config.toml
n_layer = 10
d_model = 256
d_mlp = 704
norm_eps = 1e-05
qk_norm = true
attn_scale = 0.125
bias = "none"
init_std_o = 0.00572
init_std_down = 0.00422
beta2 = 0.99
weight_decay = 0.0
warmup_steps = 129
schedule = "cos"
Each number is 500 + 40 x the weight over its row's rms, rounded and kept within 0 to 999. Layers, rows and columns count from 0. Numbers have three digits each. The size before them is the row's rms in percent of the matrix's.

# o: layer 3 attention output (transposed), 384x256, rms 0.186, rows 53-88, columns 64-127
# v: layer 3 attention value, 384x256, rms 0.201, rows 54-89, columns 64-127
# q: layer 3 attention query, 384x256, rms 0.228, rows 64-127, columns 64-127
# k: layer 3 attention key, 384x256, rms 0.226, rows 64-127, columns 64-127
o53 114:545485418479486496464524524434458446459487603428485474510421520534449451537505526615484513498575571515481488485418513478489513457498495534480493458538536487502555484535493513459568525483482457
v54 124:541530528478508488453465508431564464485452490536486457590453520441471491534473513498482466430486450449447451465528446546516553458559471527526480503505523426470515484465553549556578491469530481
o54 113:526542569472554466496452440460525455493484477517447500463492447513507452473545510552489555509421503478559568504514545503508476528492573619478460527515429541451511469515566507532522512464455508
v55 130:539582482481552510449550459484526452526516529488481532562536469458505463567526412519417491511549427553399453501486468509475547508521490473553491479474510527552507542526554540449457484439520469
o55 117:516471528494548485525450499482513517482444485463531434536481506532418543535508428459535428551518580498537505488500505473456521505448474524491522452480484444541556466524552489492530535494514484
v56 124:522527580465527496449468481428483438563475535494485502451514501489536552521495531535533483567464474524596515496465493482517546512546469461456476582543507516471463446513451547508494519508549492
o56 110:447491526485513474524546531435481459513489473495468434480461532502478501454577426534457505476526482516447481512489551423524429569531527520531522525578553539449523481456515508498523563493534499
v57 128:523460444456438510547565480569486488535499462538443564535509563534514569540501466468431604444489535494463523522575446437458470528493526495563451469508454531537543508524517534456466478600517526
o57 121:443475492524521488520447464492410491536512485498487530477533466459507566507446500537502454470492599528517460496568494520514567456490537554467485544535518473591519509471418559589508517489510576
v58 127:526512474496553515481520455542504522430425461506539473567438539489531397497518487490430497482451518477500473550475463540497472588448497466545528497459480484451507500468452443523531444453468530
o58 118:462475447473482460467443444472497561454556516535551490532445543490529540440523523529443533520517499535519558577471531440537444478515478541498437554414433486507503447525508488552498444496522529
v59 117:489546501488498474531496559605564510459511515533490511477449517573546530457457470469502480506511452534509525527484524468500538487477461549479502514423511486513479458433520481561524497525516527
o59 114:542487492544544426501427539551487507489509519470495593492514446468512460532478570516476545485509544428495418525573501543546416531539528499516497429531573497526502470527446540438517536485507592
v60 114:480526494473465598474467499448483439571482521498505498447575431482520501487465556477465515461505470530466546542492448575514516508434494495485412448611499560561502491506463473483518510506529515
o60 107:566491579538534574455467502392478488521548564501554559551449401517543534424480443556479486576503457500453531493447469444470509420524468533485524461490520502473453510507536490526427490447524489
v61 120:497482552463500473509527548501546555451433422471489477486557551485413475458499508497543519424367467486460542529514428442545521520462457524499493552508445435479508523520455427507503493555553447
o61 105:501489497580509455527486506589500474529441517565467489557396501524448517421474469506448606472489484502561479536459474498536445553469613481552502464546516540490446500482527524530428458503492467
v62 121:541511478526456539506521479547483505496574470536501432573438524443526575481487441501538493565410486505524519539517492438491475547374487530554518561551474453541466442501473467510616512463458454
o62 112:456515494525479545460481492528486529443487506536488447479576469525547526501508524534454484499524528570531518588495493424457439504511508543505549453549548497469453478531470482511486452506475480
v63 122:508505441492533472531415485479492544491444468498456482469521566496460510495469515470522459501505494489489524485537517456434543535493496489487502521584563473511530541459494522471505567491498543
o63 114:430539463495444480534494535507493509437449450540549457525554556511512442450630527472491531446526616524531458474470537538479553509518438480505482493589576461454554507484517494494516434532479519
q64 115:452532549502431520488558476458560520506439464564521540522509551497495540469491478561554476438454605587504496495534523469480543540467578445510523581529426492506505514528413519529531447498558558
k64 092:481524506458570499487458479522588491424476500516478525533507501533467523494515470571492498475489440481495474476525513441512530483529524494531531506498455563515473506472441504482541475534477471
q65 094:547487539466552489518534510464565555494543440498454544532501518484544488482444509520455526509498483511499535574500497472540428472505495479571514535506492470568499506461529546454518508538446469
k65 094:462472446495507549523526479537396514556488562529468466549493508533478467546481505462538473542530523494520549518503483535460454424513525487430481456518483529449514563516548480494490488529559502
q66 105:473549514541511538480538516532497475539507505490485451526417517491494460436483480483529525531611540568570498540559510529495498518540535460403527527496503527525517498530498463490538397464505582
k66 110:505465448468517543473474447420522497462552503528515453563536561589494483527467444484455501486530527539508544520517480479548476492518514516506458503504527547422489490476495559485505518564469457
q67 096:576499497505503500500518533532537509470512532554545488423529472468594505479629495432481484497557454485486525517536480463539437500538482494522492506521554482526521521466527476438529470477445530
k67 098:444561542530450459533546522482490496506499536439500527518483455509531512476456465443508554535435492534519496520493490487497497502474410478508435417456554421474494450509539526536490475456451573
q68 097:477450534523521439527444527535466516499512580513465419469552491489490437520575512449549561512471534436489506457502451604471518464453494534498465476502495489512526514460553468514472513476491481
k68 091:622491509506537481515566477464514417593486478619507522506473488557499477509533511452506513463521503556524538418392466475505526478484485504487471539577507500473483540467471439489507501553525492
q69 092:509527462484523443570489498526444494497454508491460474491479521534456556594516469497496481511533529541612565456491513449476494497569481508469554395492455523435474544478539497526571471517458507
k69 103:551446493472482517475521539501451510445560428506469468526502451524541503566529455487468535519494512539563469526509488411503477542517506535516508522438549527506508475455485464527529519447517486
q70 089:503536496507442523545457518477382456462516450440517505496483464488509486538492464527531491518572452466511460511432454455540484419525495437522491467483499533499518502508551453440563574490521579
k70 097:576494498545511512510495532616438505534531492474438433536489503500494525546579477502457488506480532570530516507497413475539475494447492549528525490519467460589511555473588548469512457479515458
q71 102:521477407474382519503521493476512516551516520464519491475432481457509593511524529452475471460484514494461458554574486495496510504470482559472465497517427483555466491600486494541514470508514468
k71 103:521502449541541540451467542495517461392506542479528559497457515486542432452607451533542564483465520423549490507471538532540550522455455505528523537465563514496434456583561451466494550488544543
q72 098:487525482498505447515448515429515480471459459509461490537503498457582521532472458460466509484480427551452549553502496518531475512421454465520460468486500539485480526444544505517595527434491558
k72 105:527476466523555537481526501576459439505503528426492554511522564533466582498489434489524472517535503477477451486504459537459455598475483466519525488498398464492470491546510513520459507508521459
q73 104:455487468460495595461511542494479499453557537573472523448490471532501460457504504514492465539450473489625481563500499443425518527506462518531525485445460514499458542538469474463564488509430457
k73 096:545506537541521495523555521515540410541501544513556504527458488429481514488523548490494535473528525488475466400483472541540536526470526506510436480519505494476583470486525581515538539468472472
q74 104:494522539535440435485459523483498468460493457530518513492468476490473546543518491487484512486584443500422519477575488500498570482536457439537564515464514531493461485481501500531453519563466451
k74 107:475472485466464462487479540516472490585501521470477555453527458414513471528508410488495533493531480534511476496492513496388528484481503543480462497483480490520524589529433526473447487531488535
q75 104:522504476454493448412454462558514442503480556546463488485503573522470491532567399473489514475564554537536493400464535550513498523498532512502428498520447516494597572483463449487586528504479491
k75 100:532570572455552549497491570485500501451491485552485494549555506476486495492540528490522496480417556439489527548494496517569571513399490454515568516512475509496454488488503465498466468461500490
q76 092:436565497505572416554541535499553481547533450530470507523438472557508469507401583520449557556462485473488425494502528551500503505596476507434479514567479514544460481428431548501597476490447531
k76 100:508450555473473528537499532472559465449450474557536508536459492467520500497528534475554502458477487508475435457475493499536415552468519551451476509508467529495495462468456509520443512458521493
q77 104:517448530530524452450473479494571457497592481549488496532483486550446533482465497476461488529407490503487491501466539556464491451465567489505559510507483567528532530545515467523556521501546547
k77 098:415485422540485446411551511548493413506446461469507532501422475529452510495417486543580518485621464574483419451493523532509532528478523525484594441474531565492440446529511515413549500529415470
q78 102:487452451399424547519485474472473476400510437531490472549480472462520501549499508544502508515464507508524494486507508474514466498530550494464450493498476465466482502511484603470445523502463510
k78 104:436496430548553427510496451481437504426486487428411536574496511456435532460463520488571494456500514465495514527552556502461467527514483517482507505459538527489484482608516524493526487535546530
q79 104:520539478407442476437567533524474515458462504483572446508466499450524529484495539542448467523499468453465555584493547506508502635479461543577487548474511494503440525498521510438483515586511427
k79 110:558537450567541543540493523533542531540449552521505489432560383519497517501530503585489539442511464553530535493469564529425594447505474469406465468576448520434502468521530529491493485473555491
q80 102:534475491447563450493494430539479517487450459548462449546497523426492497469474557485479564509520467431566529590515476471563506554518528495499454438486528457505449496504456524458497467512507513
k80 103:486536450597459513507497457438491514581476524580529475525489473479482548480538436523480519518531478549447521453476507506492457501507589512470498486475509530514524424540502509564484472539497499
q81 108:455492491526505490501481473494524479538511489530512536510524543558486538434506493501462507433553517503474513546559482482524446517471470512507514523507440527457563508475468486537532531507449447
k81 110:561518490484530507430528459461438508502472488528423483467540542490456495532517457458464471485449431506436564536449474564520519490496531421510511463542427423507500521449495489433486514482453564
q82 105:448597521491531494506499483553474462538363523497489573454500491499514447529515511472505478529501492535490446476497473547567529513504526473504481497496478506392463496500508488470557463485520440
k82 107:577455411485501509533529490495441543502502484491472437581459515467455521448554532523485464534520490536561464531503474464478397481467509498476486480492465500525482405527475456508466526499571587
q83 106:508584500563545486521552449513468512509579534578506474530510456465529543465499465545490547465505564559500543487477414439440447473411472542549427484499477508455462498545451452491563449497453512
k83 109:518480501578485508547538504541546485479527485457530513503585512543550485457516470468439499556560442479442477550468472496489513508480513545473517529526483472524516521469501436491514509462407512
q84 103:432477527524516436566484521609449522504581432539483530506481534501503574531451439442489471568549444507458470493454484465524480504599498506497448471467576530569499564458530463470552421486524546
k84 106:510468489458469576462539461451426538534475558538567549579546482495442395564553505467556524582466472514486488446518504441506550444497500503425564461476483442517591478462436524507517439454517536
q85 107:465489470535512500497486500505475464452515547474492577360525451523435488490477471472512512526519471509443551494596522495554531540424424464526495546488480528541511437495465481473533505460576540
k85 106:552520509504458479507512454530464448478481422558461460545484484602487509523458526480517569486443495466545453482456458517419485541504483426475488421547535511465503482549491483467528548494494453
q86 105:532467464515523486462469455481476461515478383506475546468521407574497467495451501459492490514459555473533462519502558434461505521526559550473529435493525455497519526541584514547563453527508467
k86 108:528492498506462479491498491458456559457489472512495472533508493453530515532517553487484450468540468538439577499455450570620525517533486458526462490521497465558489524444508521493549528507519509
q87 109:525595472475460544553558494488492479469474514448465468474495491473511506589436492442487458448510550484563473443487451478502467533445449454477600435507451466520504532487530464479520471391480496
k87 110:526480498564540465502509459482463559515543508520475632503498439533517556498465551503529521511529458476483497534516498445448481491476503501537467534489496492491516469438571493538514465604569545
q88 104:446515499415526529526506432435489447466500466411543594474472516523487495564542477415474544511429475523568442522515516439502437480411467478524531420488517528410493482434539475515476539572489465
k88 110:558551417482522501469485505512511522520446519461449516615554432624567516487526461513506492418500459534477534463513549592503493548519530505517520509538456415587439545491513567483476524478509487
q89 114:558484509501447527435460505495527514500524520504503579499505519425515486521489492456540520507472507592527524592527420499514509528523513444556514447483449464518490452439479454509506541556445600
k89 109:469560523619471543555501508478492453428483530493494535498521484538491444472451557535533467501489513544491411539523576472469523501506584476610514489513504513506519531531445477544446444378510518
q90 115:478498509438512459566436489444559616498479458522533467523473487495479453537522537538547507566481564521534508518504594549557513505502476374532558505514490404500509461497503502488534519608436448
k90 109:519502503536564554469570514562522497507448479512466499525527497519545446520464548553444492557541521453481499491524481538501465481484573518540461502496525513515507522452516513484486460448509485
q91 106:540456421513469569489501489516461471515547486513508474458483563522527462372491528564443480561448483535421468444496553470513481493450616508473510480422569470490522508493478472432526508488391535
k91 108:517549508555497550518487495485467450545478505522513466501479555422502511499490517493521481561462561493458491541540463543435514486492479525522570505476487444498484468475550570505516534537521511
q92 109:439447481556447399486485410464521516540562585474508469505512457482501536535528533550529499496497457468538506503509520512499454507550503475554492477479499460519539539453529574474545601467510498
k92 105:470453510499429532504475507462499542560496496507481565501399533494457457468535487459466513525479534509494438545461427514496448465522510533477538461498486467492459441614507495479515479427521503
q93 112:506504419488453554505475474496509533555565479563506397557489435565510477456490560477466467533476498482527541431514552477452550466490564469480545495578521495502577487492468453554489539522469511
k93 109:531441558476474465482509431515573525473493536502501514498522550442497533505432516512548447519427466493562465509489471502536462470474528523501455502477429509547479497507591584531528510509512447
q94 107:545543479471475469487512536489543525459496497461457442506498435438477461468408505444577543537535547432536588541505453465510439507518486511535522490508486440526474548401465458517567482386447504
k94 107:418559506566518542578464432525520508511492486501512529525518516566580486550534462542494504518548446496517462484527497482484515568492522544446531514501420474493458494567497571481516541489550532
q95 103:452486481552427578462553541528532484527464525476485479426510540492458492481435481521482524430494467470464528457493550501580494473549512496421515494458497494465522530445532491449522546454558467
k95 105:543588543452463462475498531474448502510540513492487507448471530514538445428589477550456485521535456498554497490537468492509489524376521523551450505441498484444568467537554524507461463538445483
q96 093:506462536453471593521516533468483521491545534496454559487507499465543511529522534455506502530571505508523510484458509559524433443479467468472500524528550496472485504537569492544516463506543537
k96 096:434520490426479517452551459497507525518489480589493478573525549501504457501503481606465474504492520576544522453562459420467514481525620541553507557541431494542512533449441512512549430524530483
q97 099:460571538491541486460493469482546489442514489483533499559498549539505538538467451545522464465442570532490450521555589463526491529529544535483507595527473495541565464504458549449555507514507495
k97 097:506485547533486514494474477405529507528500589467572505527483470492460496427498570399537493440494470467473441518446477550482482452524481492512531493492454551489517480542527462560460487464472551
q98 091:559564580502475453480440472508458516450457539470587443450513462473419490468508516523520476442503473484446418440475528454465538560506449533513515591458416525465470491469461488501482471445495464
k98 099:505501465516535467487497438435466426570515517481521525543446547502471519466559458492515509488522527476645556464511487558555540496531471477462534484497457490526433541500494510512522531421438527
q99 095:510513510453509548453526472502516533490502453468528441532544568499476496457504540543479574476463411474447526424581527501469517520544457564566496510500476495514512475515470484512457510558457470
k99 105:443485472481495512490491424472530479449488550477475492525488451510458531474474513402517449475467484477502543535555570515467525465492441509484562514472529509462549513467492566510472415515504546
q100 089:488577492460522582505425508563490503546505540496474522486546435449462544523532524520497483515491444486496497576508470496525542473432521463434462459464522503522527512505456549559497508466525528
k100 103:529475529513523487591490583566472503571428530538527453502535484453525461547510464431502515511539546442475528469472450527415470425459484522481442530520493451509537550496512456487507494529543504
q101 099:459507528523518539419473441519396447565574447486506490547369543492529506516476511474441516532449488553477453504478564528572547456494499503540581554568555532514513512485450453552528477479522475
k101 091:578461540453498501478505474471473476518427505492566477522527488445516534544480567490569480521521533482509561533490499453568461556492512539471528447524465512443471493512472461463506534369488501
q102 098:492586511552508588501472510463520527473494554544531486468458439497465483502533550525531495486545454528501485488503525554468456488497420485507477540480492485425466539538434499488506437527490531
k102 101:464510525480535481488534433540526476502502546511444544565538602421497522431472514516460565462478472474491431539513466527481505498448504425551525497453536503555536525534485554478509521446500539
q103 104:416499528487485467511540453557518489473578479545552427463486470506517512460559520575521528488563511479571499522472414465442457451497519475560484479515498520510428424551453527389443472529412547
k103 100:468540535526461480433514524411547520503495490577523480456460568477523469517513508485542499543483565467471503516500501451479414489519467505507539516422461517535476556541478424559527462511454452
q104 089:456501419448501494499523513517506533533448496494502555542550544475480509548558481458508425412499574516474545464465528530534524476587496456520567459523479480499469560507519470522471449563500502
k104 097:547424542542529481544481489460515531583501483551505452520464492563530481545504544510488545478528418480474529536452475510492538498466569525559463466513569526457547480510484440457474498490541504
q105 106:445527441477498495473498576516554496507558504447467477502374507620514560535557494436498509511507446463480557540456536538473447503492537505482447516403485457488481535552562466507521480462482476
k105 105:492475434459552460479501576539553486498585456560510422531483518526534488526462500565497573576487520555509511516489545493543544509527516505466498548485504494518524480508455488431539590468524513
q106 095:517534429440532527491542454490484486479513526513531475460476462459491493525481580506529455528495495539470470531462466489502482514544515480538491515540420435504497395518451468529503483495494492
k106 105:501495488474462522540450531500558460484508483474472550476579476497426467544507466533425428394516562428450505563497487544477518472447444609429521488494502509499519556518503524488557567482543491
q107 106:571526487490531499488487450493464525518525466474528579445489544522469465517547516521569475551537489449564531417500538468587535547511527532504487515520510512538430516505543503556576541533490538
k107 103:474559486478480488518498558563437539525465518481480452506491527527531527524466480504461489425493513470491462508510484529505526532520449486498547459507447443462478467520522412457556527482589448
q108 082:553570524454599515497529515457563452499497576534505453516456500540557447493498409502471506509486458456483499504488448558436437507490515492439450541574547432496529464510458513521538454439509470
k108 099:506423492561531507454490530546544499522505509519469449525519486500505502547463437522462455421478505503473564546500487485461485492455496558525504468507479494505508561470557482532542435539568432
q109 104:509482511577510487576513493478431512505494541510541503512446506450487477530502496461530496551577427484616494444511477520515512442432481424470534550482456524494448428488518474510475511450484479
k109 105:521480461443490469505499486507523435484441477421477447510531481574475481482485542471503488501456583511449422478540532519461487510482535534533534495535504453508540502504544529489596484485460598
q110 109:529522506541511471544565538513537561502522421530523501495482525549492495492464522434530487495501569503460449537534514484488482415510459500450511532473468517570478594457502474548487505497512489
k110 116:490440523552506471534459512544520464445434540488433506423500409486500445464500500561452488515514506475501505485410498542498576553452456451447463518553524449534576494515531503504481568514439609
q111 104:580483531549483482506483492465470527517470527576479505519518502505476483488547491503491554570505443552475439530477500517560466507574481540529493537514501548500399557483491486440452572579485520
k111 114:475558485458491491494527527571484525482529448452480442405497524535530556531553471525455437455480477505492460533469514507520507499524561491470518477570565453450535418561504451452415480457493522
q112 108:435434553547521601505477507584524478490507535535513451475495570472506464475558542461570516509438415508533471529487524532551478522490508422551509498507500565539410488529480566516526542473444485
k112 107:453552491527467515497547511469495513535461518454492476469464561548492522601427478487478491536501453540542524496466475564563486501515559547509527550380557502490530471530579520509499483487516527
q113 110:475478451534489460548514503543555410499533458453478508472490475472482485442512505515522526451428479470475537515440499488529557536567586379466473569559525498550538534421469500486532507512458517
k113 114:497463544494515456472528609460395491484459493506530466486477453520512523556472579500519535397492430489395492557459533472450431504434529502427497454485413477485504543557498510501442458428508530
q114 105:471495425495565483506533539493510553523494447500539523551530477421487504436524502476453507455511445544453501461461466430439514500552526522455493466496487480461544478510498530494493513547475377
k114 106:516517456485524538475468500569482479574505557513501518487511489591504449453545509478528480486535380546451516457517465426486505507486465511499495440514507509508513500539496546435516553473563551
q115 106:500499559488614612516455499475539519530482472526468605482491557481560570473525507538521428430478497466447576498472502581557486510461515452481551462453432557554511471519471517497490475479450525
k115 100:436455481533465515521538523518471602525525485493525423528506583475544461503504450540480561548593542549399527458484519466492424499543436498510486514512529477414515577537550463462465495542516541
q116 103:511462482428521455468488524504495505520478481495513497505528513494469521500486451481551470522529513516561516470547534457523439521503487439553520474549522604548473431539505474501513482526515481
k116 110:464472481474538503486519538423485520446425558494520473541453578509438486424509530513461573416492452517449515463503468441512513473524558526501483462493543514506441510513491496463430447510496507
q117 102:537509521440408593492461510563504414500472549421488511513411472508459485539482524493562516475511526480445559438504503471512565487487477548473473494460544524581530531470503477559419533466494538
k117 109:578447481532507570530513556475481458507496493554465540492539493480545499496496426515473509499554585523542509503499441482497485531507405545557495514573523452496503445556471525514597480535518469
q118 104:494494441479552527451620458490491441517518466463491485478558498470545462540526423590528577517506522512492451524511499508486451460536506519516504465474515488508415478515457476467543463482616518
k118 107:545565521474545447558485467522486534494474505457418576533483532485402517425507597576486498547585428470526470538477542535619496486527460478528531543554538471445451497544597488517505537512497500
q119 102:509524532489489460494454552525470447533525452519513433442425534457499496504482490490406471478490535513568507488495507508441423506455508457485464457555510456512532446468576511502518523550466423
k119 111:469480554532450544473479537495504534443554492501475444502508457507514490511535505497546487568504408503534456550467507569449499512448531501501504532492421548466481521466472482445508435504490471
q120 106:483510531479519461473417477508511486520559509489511472514475513506457497559480508504484508533481545519503446524522399509506510514537525556580516483461521527532527494564456560498430600530471468
k120 111:552490453517525466527598484447589448480523434493505534485450407532457459492521557488544536465489524516475473535437503472463526556535583465530505544539448513490511498476488457499582506480471488
q121 110:465467492435550466556572501544455478445461427449423487546502457470444462492551518551465465515551509545526519514479471484513507529468465546543536438488523454526583553536461457478509492495528484
k121 107:435489565482509500528524477489446540459519472531549545472515473483512495438510538498516483509499497496489526487479481507469500432564552434464423494500556439498522504537578506528432489526470597
q122 106:521429472537470489540497477477478441494544502496505480459474549511497491504417417531566513632552461548535465497549480484431457417521419438467528466446548505545496524510477528476545635544507551
k122 109:474446510387452483507490526518427511527431520483536521510539476458428550491475464478462494512466491519472548553529432579490480497524578544505562504472476550567528536539475528445461508516463424
q123 099:563420516478549494531561425476456523490461401476524401506526548553518532536499581519549495453546526549461467529471517515562476518542525520477474527539541473479521515484545522518432479542416525
k123 109:515555509426480441496477494569495502393537534470493467527543429518507483504486445547426470474461511499499453536533527499444501527500561466540501399497496531462442488528432420474497486573443511
q124 105:454563549467497503544526481491528520540446526447492441538470517470416501474487459442495422505513553492567546527526422535468459494443499504571546508491559494459462443464522434471480508585465543
k124 105:508477483457534475524504437460527522489550513482479509457515490522543490492580556477473522502451476402502570443539502565523446529485575544472519504526510558517468531517471504588482574461451523
q125 102:487490488548548507428446485489471504539489469548462493486410489521536555585484489435517426506504466505498476515572513560420530568487500504488492537534475517462494540550443449550490474467506531
k125 108:520543481548497464509488471496422512455563525455493504505552493558504502469473425500506498564459564493532524448440555511528500561558524533537506446489563488499504483488561518507434495468509545
q126 105:486423466490536473488440536497484500516551519475466541543470457499535486491487470505551498559459503587481495479520561579510486531484517541494452468567522502475465459553443552569476513428479541
k126 110:513493530450495439437549448509493497428460541589549440480483538552455561502484474522538455469438499462563515499517499550428462505507476556464507589492529482526493455504437480456506459512514529
q127 104:426502549472517529512571456525488540449490511501459551518548477436523505446503496495427531483500457453568490478457538485478512502470520468442512422506554501522465437443451488508510524404564472
k127 106:458566481490481450496556488484472481465554465514510527504508543486518504476479446491531563546547510532484477517531489508497424495536446471541487464554418507478556528471557492533531496525420533
v64 104:514517564424500448495536487465548571450520490503502503477507491532498583410491479464442437494556450515549567548430495452503526466569488480492437488446582503564506434521462520589507581501468502
o64 092:510551477550497476524472463506496511420549443510537507556487518459503467501496477510559497456514540484495507537554490548524433553541490416488544510511485515479540458539482493459558507571457471
v65 103:517459458506528540498523545510519443459449500460498537562556495574554453456443488530453517489462528436431507520515499611477500485502510525503511494482488473499496508517470464566558499525446478
o65 090:482494513505507438457521530486535567475463484451617475436505427430508544575488462508485486548525450429529514472540547438494526482541461496515532422480508501560521472463551614502557539448537449
v66 098:569528507478453466488464469478505521514442466519515475533508459461509534449437537461584498486539487511430488467484499496496431486413402487466462547490499418517573472459535478500539613505491525
o66 096:510485575499520461559553467538512502483549571519473523524534559484484434500558536498510551526442504444528427564523472473559507479492480534414527455518565534575432464538433481485580481532551550
v67 103:494498481508488543528473466529484563534476460511468561477511493506423383590497516498606470523443515519542478475528520535561514521505445446476514452492521509511460483488502511448478499600452516
o67 092:490485546436481510441477471535540502512543462480542468473528538467460527549501504545434441590411488464470474467563455530458504548500481566472504536492519524517440466567558484512555514475422509
v68 098:483502496508492485467559460428559507567505571479555465495514523558565511565464496468516542499594451494527575476487485510468468451537510488485560448465450434445517492545563489526504522556508534
o68 098:504386449452522435513489459478531436467447482575506439432495515512497447467450461516526478562514448514470430439527499597577520504473466492540529511503499492480565451484471454498560514515473580
v69 104:480506429562492519467475537435481480486503468537447493414432448481501481501533502501528467523506483473422490493497515484537471526519424468418452500525520514575434503511477465502523593432542453
o69 097:562541472559487469467480536503504495458477459494513493440489505511560509543503516504478558469517483528522509337557452522464457534477438480553456490502511493519456428532499542486494429444478509
v70 101:465541449454500601464504533473484467470450451502511450519493451504534459473533495508500537500496395467500494526498476438545548502549522455484504485489455505475433481515442556443457514535457519
o70 094:393578507490517565519507431508509484466427512510475472522443504472529509472479485444535455426506546523532502547492496481567511548478452470505456576439524466577483506492446557512487527527506537
v71 111:453513539434516450488609486468535489548522516504492442550497506470427472504548451401506516419511487482510471552501524470531522535524499503494566478463496501525480488560553456507457488457450501
o71 103:539584425521544518528465473491474486501500510535525445453469443523435553449576496461517430499474451537412541581413425520493512583451471544575521420494485465475548505521518521472430470496498487
v72 105:520476514505477505495483471541488524503475421547506455500506576531472492442459524513595603542486535486559498500464505410537532465468513533497543471571503475418484495606592476477537501559521496
o72 101:484495454459439545484508560563490482527440437381463447530487496473525507472470476510488475529474454515467476466522491548467518494451517418511445463479382483572504531496523492454501473531461507
v73 101:506493536492521492479583545521477506486554518486532469503487534519581519506459516460500478462494514468526496518500493582498497520545539463567597484526542519515499506422463488442606523504563512
o73 094:461483525484475526518540574462505462501519529507501553474448525530528484516574468453504486523522468510453492469491487477398557520492474522517497496459393593573490450558505516523454494414470547
v74 108:572467479535525423471521484501510491487471488528570547512449480542485480537428530405497491477499523523474475497500442482447533519550511526448584564491549494488517519506525533518503437523450492
o74 094:449515551487491452477514501514503481480506540538491548495412564495466459531584529466460470466498515517530526521470498534477489470408544451517460540504548518445557480535534493543503531484539530
v75 100:463441391541400518534503560550490480509542404493539508522523499505414489534497495507447512564536445491487541466529496566489545521488531569484533479433509542464540581468404498483483463512574487
o75 097:532484519525568483513525531503504552469479537518462457536456464458524433573491529487428484494486569416455465564497533443514519421468430488455528569510515501457529553450489498511478479565485400
v76 111:520488488505544488523489494556436534458543519522469440497502477566485545425473487430496491504543538546515430494493562492564549544564425507476507538570502436422496530489519525587490515452552486
o76 101:496506540517515517540529471460465532533492430572532507496517537491442551461460480465499464454456468513531481575495445540484439517520632484535526505517471527536536511413521506569527493494440423
v77 107:504470515473520471569452516457524462499543533514565490481478476499467440502476543490513545638525474457481555517553427543473484450527530504467506507505513558447492508467464498482473533464475529
o77 102:485410523535496509544501440491577459510496532470507579556408492561513490486449462432479458574494462495497493472515561527474567488506491496517420506475455463489511588507538470506469548488465461
v78 108:523512467559521512479499546464553497505449558476508467495493452539478464532434460515533529429579515443524547514563536480504535536497540431496497496474546520488469568481459451571440490582424529
o78 102:444471534547540525475496444527456499464523503511429413534504473516471505462527519501469471521524390544491538501504579543516412534530475454480516533494457511544495449553460458475505524453506502
v79 104:453506483521458575463544569471524502499513519510484473525569464545498569480485478446495425535455453544446602503484469502526460494508465532519541559468511496584507488486513471493527518492517496
o79 095:528520516540507533493409535491494508519511477493556546472517462518545482503526487423513498497516531455536467546507470550513488495492458424593484460440428516506494535417493527494531552486528503
v80 097:474546544524494502441478522483522453532485465567439460527517531532577554461429471462512525513494529548534562494568488472517520464502532532463514500544455416466498484480471362497461532468527453
o80 092:491383462465536533498471587473532475536492515476561490516459415509511519448428446454456497504517546527427564487539485494579516564567548456491508488487514454521514502551489530528496490550470492
v81 117:510495447557529526510542589462527514509457532514485541520521456542396496529452503412459488528547491456499590539543530462530463521522436503526558546477514483490558519528561493517392541469466417
o81 105:453563499573466551506468509561565445454436507552521536479544509426496490498525473532489502500505418502537574470538532546553451481519534450538477510472430494463514505443511538475398455529531500
v82 102:475534456567494577500506489434486497577561455442542518510528469499517417509465468492519475547474469467437474450511511499500516470516457518583452508494547541432482538508476467518513522444486504
o82 092:464510472505515484465517528466488541494435510496506462530543491545496475424468380466497445488507435526499506460461449492526456437488474536512540530517510475471566562524536452497519519460514546
v83 104:413525454470468481527476473457482490422547572489527507535443451546470443488469472480511540487477517546515482476492466451541536584571497496498498519421485521512537520519506457509531551484536459
o83 097:492555540525518515416482479534560530528488576517543543474505486489483459423477484529496508466460490531494527495500476488465442460511487485480498561447593564429476527473476503522510523422456504
v84 111:461458492549500502428547490478422514493491534461510476503539564556520523520469554531516552571403504555486495541525511580498488440485523477434506558473528528525493496463534458470494484442483472
o84 098:547552464531538511451463433496434579553505503506535466538573506527522520481530515450479490494509508376519457403573455402506462569511428533498465460430522458480560533514444533515477504487540438
v85 106:464507564447455516470447557465472537551494491522512554472506542518485482425469460388457503469518515427591524521429467430476578465517514439560488503455451444506448505562451429442489532556500501
o85 099:486484608523455462532504499522411472400575523498524521539356487503518513469500525501523504484438481512492454481501454528483496477464537447430530521475465494512494452504503480462494444480483463
v86 104:480434442457404494478464487489453528482444535447484513574506529480471425461453498486512487450521470480551521542457517488512495461532459519480520456525509498467503474509520502476462602421528629
o86 090:514530562529562490485548459455537473498439586546509497508575451465574509514519527537470489588546487408451416475501544467506464493422516433400495548509487524503532464535442532491525554523508498
v87 099:411501440588564493479506507450505553446445458532491505584519518467476529545493381503470493563441504513501507503488553523467541518509504492488491545507455554517525447428529449485550498516465525
o87 092:551548435473497469453505517467583545523437499512519435476455469501511463505511628512562564464492456463505515441528466450569473535533520488562538503513519539506464454494473520435474496507514454
v88 102:510594474514509524457504480447514558592521514528509509468548486484494498451493472530476528454496582451461536449469444518466471484524485466523461523570535538508539529478478527568452566488458478
o88 097:508452582575478503391489587487523532578460539537483419516408412484466506492512542519489502481480508516538491487514508484561497494498516498577506490472512525517451494509557490458500533483457492
v89 105:536481484519547456529474509476529519574517462490546555591521523564512502510533529432472540587523509513527527461466493543502490531498445574520528474426529547530481473551569487553469509515486507